Weights of a small GPT-style language model, trained from scratch on English Wikipedia.
Size: 14 layers, width 64, 2 heads of 32, MLP 256 tanh GELU, vocabulary 26994, 2.46M parameters.
Architecture: LayerNorm before each block, learned positions.
Training: a variant of Muon for these matrices, 84M tokens, 5146 steps.
Each number is 500 + 40 x the weight over its row's rms, rounded and kept within 0 to 999. Layers, rows and columns count from 0. Numbers have three digits each. The size before them is the row's rms in percent of the matrix's.

# layer 8 attention value, 64x64, rms 0.141, rows 43-63, columns 0-63
083:472498455452595469470570513452441503565496495460468450515471498483446468488468462527536474537481522536474517530461498556499480526452496543476598529533469495530515539473490534405486520518521609
096:526506481515456457495485507502538591474497514441478550400524445493540514484401591498458564440527513543465504501594467477486530516521493450498503447490498480510513518522512489526463579536489442
087:497553568447509493504443504545550511468578490453500486465529479446429512465501482466498499533499494517517515524431496476446565500565506453557451477449499554454527589518536465475578527534432467
103:487547455555540468514432477455513599502540563530457537415498496496489415549513540539465498544497448482527481504445427449490515575516503469544454498550479494514476482550518588487482491506504483
107:582509517478498481491495446506489495568541505530501491474544498503466499470530543476531535436532495459493456539491498485637524540491459511512530444487500389561453570485464497473505499571429484
098:508498550530504550487455497513504475448521459509491489504483469545497545475547431542474455589435544441444507540478552518489473485503526531517420451468469585472451536496566540555479515501558420
091:495485481544611528505459430517526416552514525581489522467470443533531511454554459535518436574483452469480524428472519503548487481471512442535544488516511459582451502509514531503514494483460509
097:509597522416527471539464522542478542464501474480473519435567574490530445460529516482472483543539452491512458532509542509505548533480484412580429452501503522458507562515467558467538471493476489
089:474507473457497456494517494541523441471553467497510485598560518519493475488515491469534520491558479433520478544522538540478485459462459508563458544554461564505500461477440558434416542448551568
112:484556473517512500556520519476424551529530454455494508453536472533499516527470484549519536427504537466498495495478541559506538472421554569488511483474439492596534443450467513487530419432551487
096:504473535503440463488503525508537583483480476610434501512457488423429563507536524520552540547472535521439453506533488506520489449529523555449513507439545474481537502458483421520488566517489468
098:494505578447498466549481559423437540508432508474456475495512570501476441536502438514558515560436548450503450438481509466528504561428566533521511505519545501473540470535500491476511471453505542
087:453567507505560496531537495468490533468491517460468534428496482468527469506493544586476475505491488568521567569490490565460528531409496475499499493504391479485510475451471579540476480467571480
091:544570492435459487459582528510459592565520431490448545470480523516485506486520547500433593463504495523426466507501484498452457496526474524451529545487518457507554524479451534465556489543483474
096:511578461539523383526534474433482502499465478456494451488511433458519582472430519484490488469541478495484475577523526533499485546553562509476489465492490532486571596493524440517515503479521468
101:503547455533472462458476531486465549546525496562525603506493455587468507558512466520471470552497459497495444399487446472530470483543560553460473472519497483508548475482517476534476477445464579
095:462502503485460536470511516407448555438487550531521464535478580455436468554510536538488442570523478506513493539510543474437450567512483537503483523536509491420502511505539483486399541537502534
109:511610567467494472489472519502534460538481513470493552535441455581551521485585472454444552459541526455514424441475478441513438476462516519490450516540470489482523500492494521543556543520481482
117:430516508577497549508454439473519589486485549508472521496430512511634559533472496528506489470507487449507410504467512515506492480443519491482468516496503485567502504559494487493435531549463438
115:461501476480442516521432563510481485493559499492556519508503462428447547485496526564531589544562491490459509515558515510426424497553553474466483501458446444565511436502498512473532549455486513
093:436526476507466461496478538457508559515422457480437559440450519467538488532529498511506540496609498537471427477483524558574445464481505565440493489486522515536526516509475525461572488539448482
# layer 8 attention output (transposed), 64x64, rms 0.37, rows 43-63, columns 0-63
088:519533562487482496549444533508504497459503444595501553500594456510500474516467568472490507427496497413478484512510463471506464495536580510520423526480445511443493493555468492594507535484464505
090:525435519509516532447542490495493460524579503463476506426508493579504554498623450522557453497458438591524467485472537519523473520523478532452477562480486482484498495448507479489512458424540505
080:404476480462411511451579466474526548517457518563434498505527476582513495553475505536531543497509512501515469498483489469482540526465475516475586539529457466535485432471552493543462436479551541
099:537458576507512554448495571503522492530439473426532535528526537514491546489388418519557464447475509504529470536505530518508533453502451475445525528494490473540488505420509442585488520505487522
108:421465525474476487567475485463452460454469500482443505482537459491520567558471467618488489511503486527472521518545497554436468486576464509512526517544496572461491436549554449557472494481515539
092:426476504488437507499492507546544485532432501526571485507514535484564459505481555441488533497509472494558505524530440491486501524492485517460597494495525424558482513474456517474523358536506552
095:487544480452461456486493543452471556477463506442551509531532570514494468568396466494518563511534526521500557603563458429505484503504456540503501494520499488418478500498465492520467557530449478
094:478407510567444530418542446497551454514470533520517464509471398553502561500522535580494522434491580541467494506491486501487481555480479580499528516536500496524524496485499465492455514446447517
093:495484579564487474524449541509491503600425454574449568488479461416543547470482558480478540498413502525464499450482442492473508456498506471522525489496532482504528543528539524493508516551433488
110:547475464495538487489501454493524479442481459565496462538476567439448542423577559502482448513506520467459454459510464483456552518531521495501551552518578546429525569512497497471474548478446549
109:460501478507534498595571493547479481442525532430509471510568509541573433456526522474468486517568480522548541385485429534470521537467473533468425533499470476506474515502499513494506461469522540
098:553463544528516515481521464546492454412524538576564465554472456488527514457469529514522455437536509444549443543501456529465464483558526529562475436478460500482508555538439512456529560460477488
080:575483463508502528493479532487528482492517412520581457454496534539485458455539548482457454459500544504509428460539500451525518533493548546458512551476573485531522564465510401540473538448445502
096:512488439548501535511536448586526426460495570492465502505588444533455502476498515557498471558504491510500481440523551562544554531419526505468407512528463486477463472495510450504475473480500563
101:493440502421501554462457513598517551469542425462492507510508544526459489490548538501490505549489509469502495438491451452545540471463503503529541597486454467501515461492580478527434459512508579
116:463449527492532540489518509467565484437453466460496409528541556444509553494481556499548479477510466502440590511453505520489495527543459428516494543536535492497501486502429574478519520543552417
096:529474572476538507497486551553555433550507468473531525500519440511553482461478529508497479447504483479507515454484488533512457465498582465488465481503414518619435500481497533567532430518539437
108:450429448492465538475511516545479447465488505534498533502538580452512495525457493584489447562471464544545507536550522476546497505510473458545491440570571458477497482550510460404478467557507475
114:535407487451566495409492591501514479495515501442545545510527551473454499477544486476497467518564489558545580511481498479466529504520503500473518468530509481449436560480563464447527425461514514
116:547541534459543483446633444481494506546459450492395456562517537537482482518499490475535464491462471514579481427538524478553573492478467444497521485514488510493503502501468526522467510548501456
087:546463527501492550443546488543533464452514562485549502557550531498444532511491446440443397514534492535510566478575515487430559555498487480508427503504448457497471522488520466517434513494479542
# layer 8 MLP up, 256x64, rms 0.208, rows 0-28, columns 0-63
103:510560479491492498541469491450487531511524464447459519460561493473561487497470427560490402600435524511499536506479476498445546526540490582467437499525499543496506491571475591466514478482483502
101:498543433542512527488467490477439559435514490552544509503482494611545476501557501498533549405487490489479394464544524535497511530533441487461522545453455561490482502475475569499475457492507517
090:599401497524489523497436607469587514489450496547555432466509482534500487447476563490479513476497502506482521476537541493483524479508513498531458473497522531493453479468551429558558441516490488
098:517381490479582498543447495489496476534505496528489465469504561532484546472490504501480496560536523548466547515506481523460533482483548425583449391526471492491479451541433479507487519558519548
129:507491531546520525461479468522476437519483469474475486444557446460478560461477477499456520595431504514423565492472528456520513571525503519412541439493550549543526535445461544458520492544499496
094:585461547497513482506536409479465477410501517470534495526516509461505441540472488495493510451488493559441508493527548475442540569568456522528493490510532500447511507557459441514435601521526477
097:499529530434482452525500462488531492424462469468535504507503544561499512480502521441476515560541577524457486485478416602465450501464475462465440593492533569456484496498530525528532455499528543
091:447500546516493540487524531480496499558490515556555474477476410475498544550550412500457441535518518516544558463498508454505527484496469454482474515509509471504479498542402461519568512435538607
097:459531480486558504547462540519517417487516540466535439489556504496463532525516459541544525559480544490466566478489578489502506496565409483471499515506522455426565448503397483538469487466475487
085:568479506508527419485486516485506493540507501527524514486529440478552524547462473521482476587482496419465507530440499551606535450493528502540464436548487505488516527552449417494466506435522435
111:541490474525508508500436511486524574490525522602555495459446512516442477534514459505439533505434516466435431547478499449523431521479514503517562498504507587480519444466548450509552500421510501
099:543525565507572495432552519513479537522497537557507508533495446547562475491537511484475589398506499488480512423465494474509510408468529545445494491487476494534485523496423542508486476525447429
085:468563608522473505515561539394463485473486539500555477530522442491544512475419464488489500435526556520502549484466472463445504565474527492509483446479441531542456518464455525507478510505569517
104:532532490516473527441548438496567567400513449488533448492529467445488525510493516467530489491508529488523521539528508509446487489537492451491578521488537574530541531425525394414513503466496511
105:543516514529519445524442515522486549387500487558483519517472487559551517531556519538411527447474419511510492575576478476505555506503497496459449496464496517544444418497445502544493524501488485
108:498452442448470492457481535494513615522459493537554494495534474474526491491525467527558442466428528490524494491475462559501503563488494570568531481551453448523548478462463492418562511550490539
105:537526535460428530514476433420519492504493484513578470475491517492433495475483491553550500483532531542423507534528511536464502488539524520437509524451593542527428505489491530524486438461485609
092:549399568471478470584493480510495550538480497531503514433531515507533462478477477436516515499541528491478511519537491517361538524506495424508523514511495536522594493505548498486489474440443529
086:434479545504511547476523502545469509473503526514457541504528516503464572461418580484497497426516459515481398504452530444457467504443505523602466499510539511497510502511561543413542504505514539
087:499474406409465480564528519573437487500532476576493498490557459505514555511525475462471534555512515483467503520490414562484534546492465523493557500528495475433581527549447480500485522480453527
105:537463478436526545505581501502504439546440479599514482494500506565540463446531492518514431464533484530532525526419451513538522457459481514524482545554487480463457474443481542543520469432471561
106:523593524501487485542497515437428562458518419480471479486558536492476570456502432522492485552470503509438518552531520485492425538547522562470453492510469506464526438494459506522510566526545436
082:472482559526411479518489477485519524512465619555472453477579526528568524507428478453534488516485476517470577434484467565463467486528524482481477478448491467519467472521418500541518520540525526
097:514458485513434459507499464473448533412517495575533485551498607523522481535488574498468559518525512459507442563489505480566530515498464500536479471504473550515441484563500406488471519508500431
080:551490515463579486434465509492468487519504495539529456502436498523524593492441491456545517472449469538468526482432519469554515455520477506535425475445519507519523562524540555531511603432466476
100:466438442452494474430492457547514517430531471479532482510564538578494531531510528458497529496501484561547474539481472515537466430511454530542510464518499495476443434560595497457569545545478490
109:504546479544418442536539475505444505456433525486509532481579507479523503498512525585458461507531444532434490513545511520471558450581477530452500448530530512436469442511457512517572498477560494
100:488460499491443439497441499488445536471450449509528487456585583467541466536478443564559463504597536511502516562557566534517441514523499475511417496482557495532491475522481459512519500489518506
097:506457529470493480568513468463539450497489562491517504507496519518538438493546443430495516549471521521492450451509428485458531649441444502530503588500497484482571508497546502475479507503453505
# layer 8 MLP down (transposed), 256x64, rms 0.0959, rows 0-28, columns 0-63
092:497475473398540539456487558524500525557599557510473449529495432434472533472561507437535500488455510514547490503529461467517497504522562477439544492442510491544448500571512501465464468496559498
089:510542454486430494538511483493545406492528534542508543425560521480448583450528493516440502465530470537506478579531481463500488461533489520484543511575493529519522436518482554433461447449548505
096:577425483479484526483478587439507509503567439536475490516428472471463538489529499500497485505461447579429513553521498495494471441566515527519539500535521555461459473540581453464517504537505446
102:541505484491590535545493524518501468499514526492505511474390513502511489478543431489561490494421493525511409536478504519436508499517436483507601489544447547493491521522474508483561402490545470
125:510496530538530565474470459487498451480512493439545508479451531492416486498549468478550469526475479511534514491508483469498493505448480479579533474492508618510495506512593592459421484519545424
084:491484515489486518528512473455537560413492496512488513464547479467437552475478485486486473580507464508470535530479472535504509507578574538520562486511546492456454427553460546418423471565552474
107:462449481473472473477598506497484458480459477546502528523455470484567434546492437532502520570508582474509495579484560544494479582525502525500483550490513386451459473515492468470522476526507505
085:519496545503517486518553459471560517567503439518556604436469499521419576464495507504513445474559472529569494478495433484532526470446489519496491476516484543523433508464567509500477464443436508
111:483600394542608513493521480515505470504516504440466492439511477550453497450571593513550486505538486558519486454519516496467486446531490452501538530498436494452496566481520500483480467484504487
077:493464534457504464483535460479568439510578533515412566501466520476475556560506433534533485488441517457564526587560497499518521525513465462535484543473466522490529488484419490529458493500495419
120:483470490585523569468508455461500497465541557450454540515487542515496501517522546440491420479560429569543449525468528478503461499513435471474446548496457574498550536444567489502501502442509508
118:536511399468523446478542515564503491494540511511503523482530498445479498492500506473531424527493438547581490546483480492558467594513398471485557486504454551508509561425506497443511467509537493
087:517512472480462478568503447507445449433479483432567502519604508439567547479481442515506490482428504444492556525520503511481499582492460551507492474496563501469486559482569499482455493536550495
122:460511538493494585503482542585561485444476478514559547490507493447574481529480464541479423550492508502451546577423456444496497472449532484519488569471445546481499441495489551482481538511514489
068:467482554450478522446507436455494553518527560388448530501429589497461505503560487481489483570516553502449512490506440542503453443512485535507522505489572539519458508499523559474517467478510559
089:476542576422526526497516458479496498514513472519501497507482582516461365514525478449449506479476520446536439514511503501473589493472456556479479440460459550513528517526535544530516549471517570
108:430422422446498453451490543513501482525481524512491478501555536399483520529572466487511516508521556533560525520474478509517515503461520546612503563511453436443496506487511435479534526542503485
077:485505437559494473455464483564457534450518491408495553489507530528466477531491496507484467512472507537495570525507480577556494529501527454497492470500461404500430415490493570542559585517519507
082:540506492532471537567522407558495501500482520453528443452524484421462438542488450494516484519524467473591483481549523502481499560496579516429508541506493513467507561449519547404484501453500492
093:533538506494526503539464502489434562539438490465490492485505496443461495517488484555512508499481491547424443530585510534450560501444499551431523507573517525382427507560493516497479487486523555
113:449559562492505503521444470449550495517561491471526540483429515402553471463496485468487523591424512536421509475562504454506448556515450485511531510487550481524478502540556531507543498458479469
112:481476498492530504474461503493489521502528515486476513544500505495540510480538508487606560464474431453561540580492496473582489481564515459482552486503431457458428445532420503504466574500445558
105:472540513591498520488602494475475464459504499408457527553456512513495490555436491492518507534539517545549533536549490512447503445517473513512478537491508554445484486448471514396526469482442568
085:551459501426565492479514481500519397493484519519539467447469491507472523471551551470624555512429462509496511544477490483472514530470580433493533483540536486487491472489510587519498491465538453
076:536457541479494487574541459601533510529472555525507550490452448457538488465468577496544521474515549527543491431505499500485417530504516444445507465536483474476476565501511480532423506458451441
127:557556471482550527470570442513448542537451529482468504527428551448469521441553519472530563469523519511542479413423490517516588444483535475521487504548487525463559509449458504468532484494478501
088:493485501463508537502497529503539464492441538550466486534452489471458416498554494560470465519511510469549484499494475531546527506536445497506629499498433434539487593458450484488485583506446538
105:550446506549506493544509520527568529555483474497495547489452523456483568505598491534481543538456513558472512505487485468488498493534387422506476531552535445500467503497448472500413451445493532
102:452481457432442434466529478554501552419482466568496485491526461527448509516492487555551495477537530478470435578436555551496514505527551522535537500496538501411456489514458485531543522563477514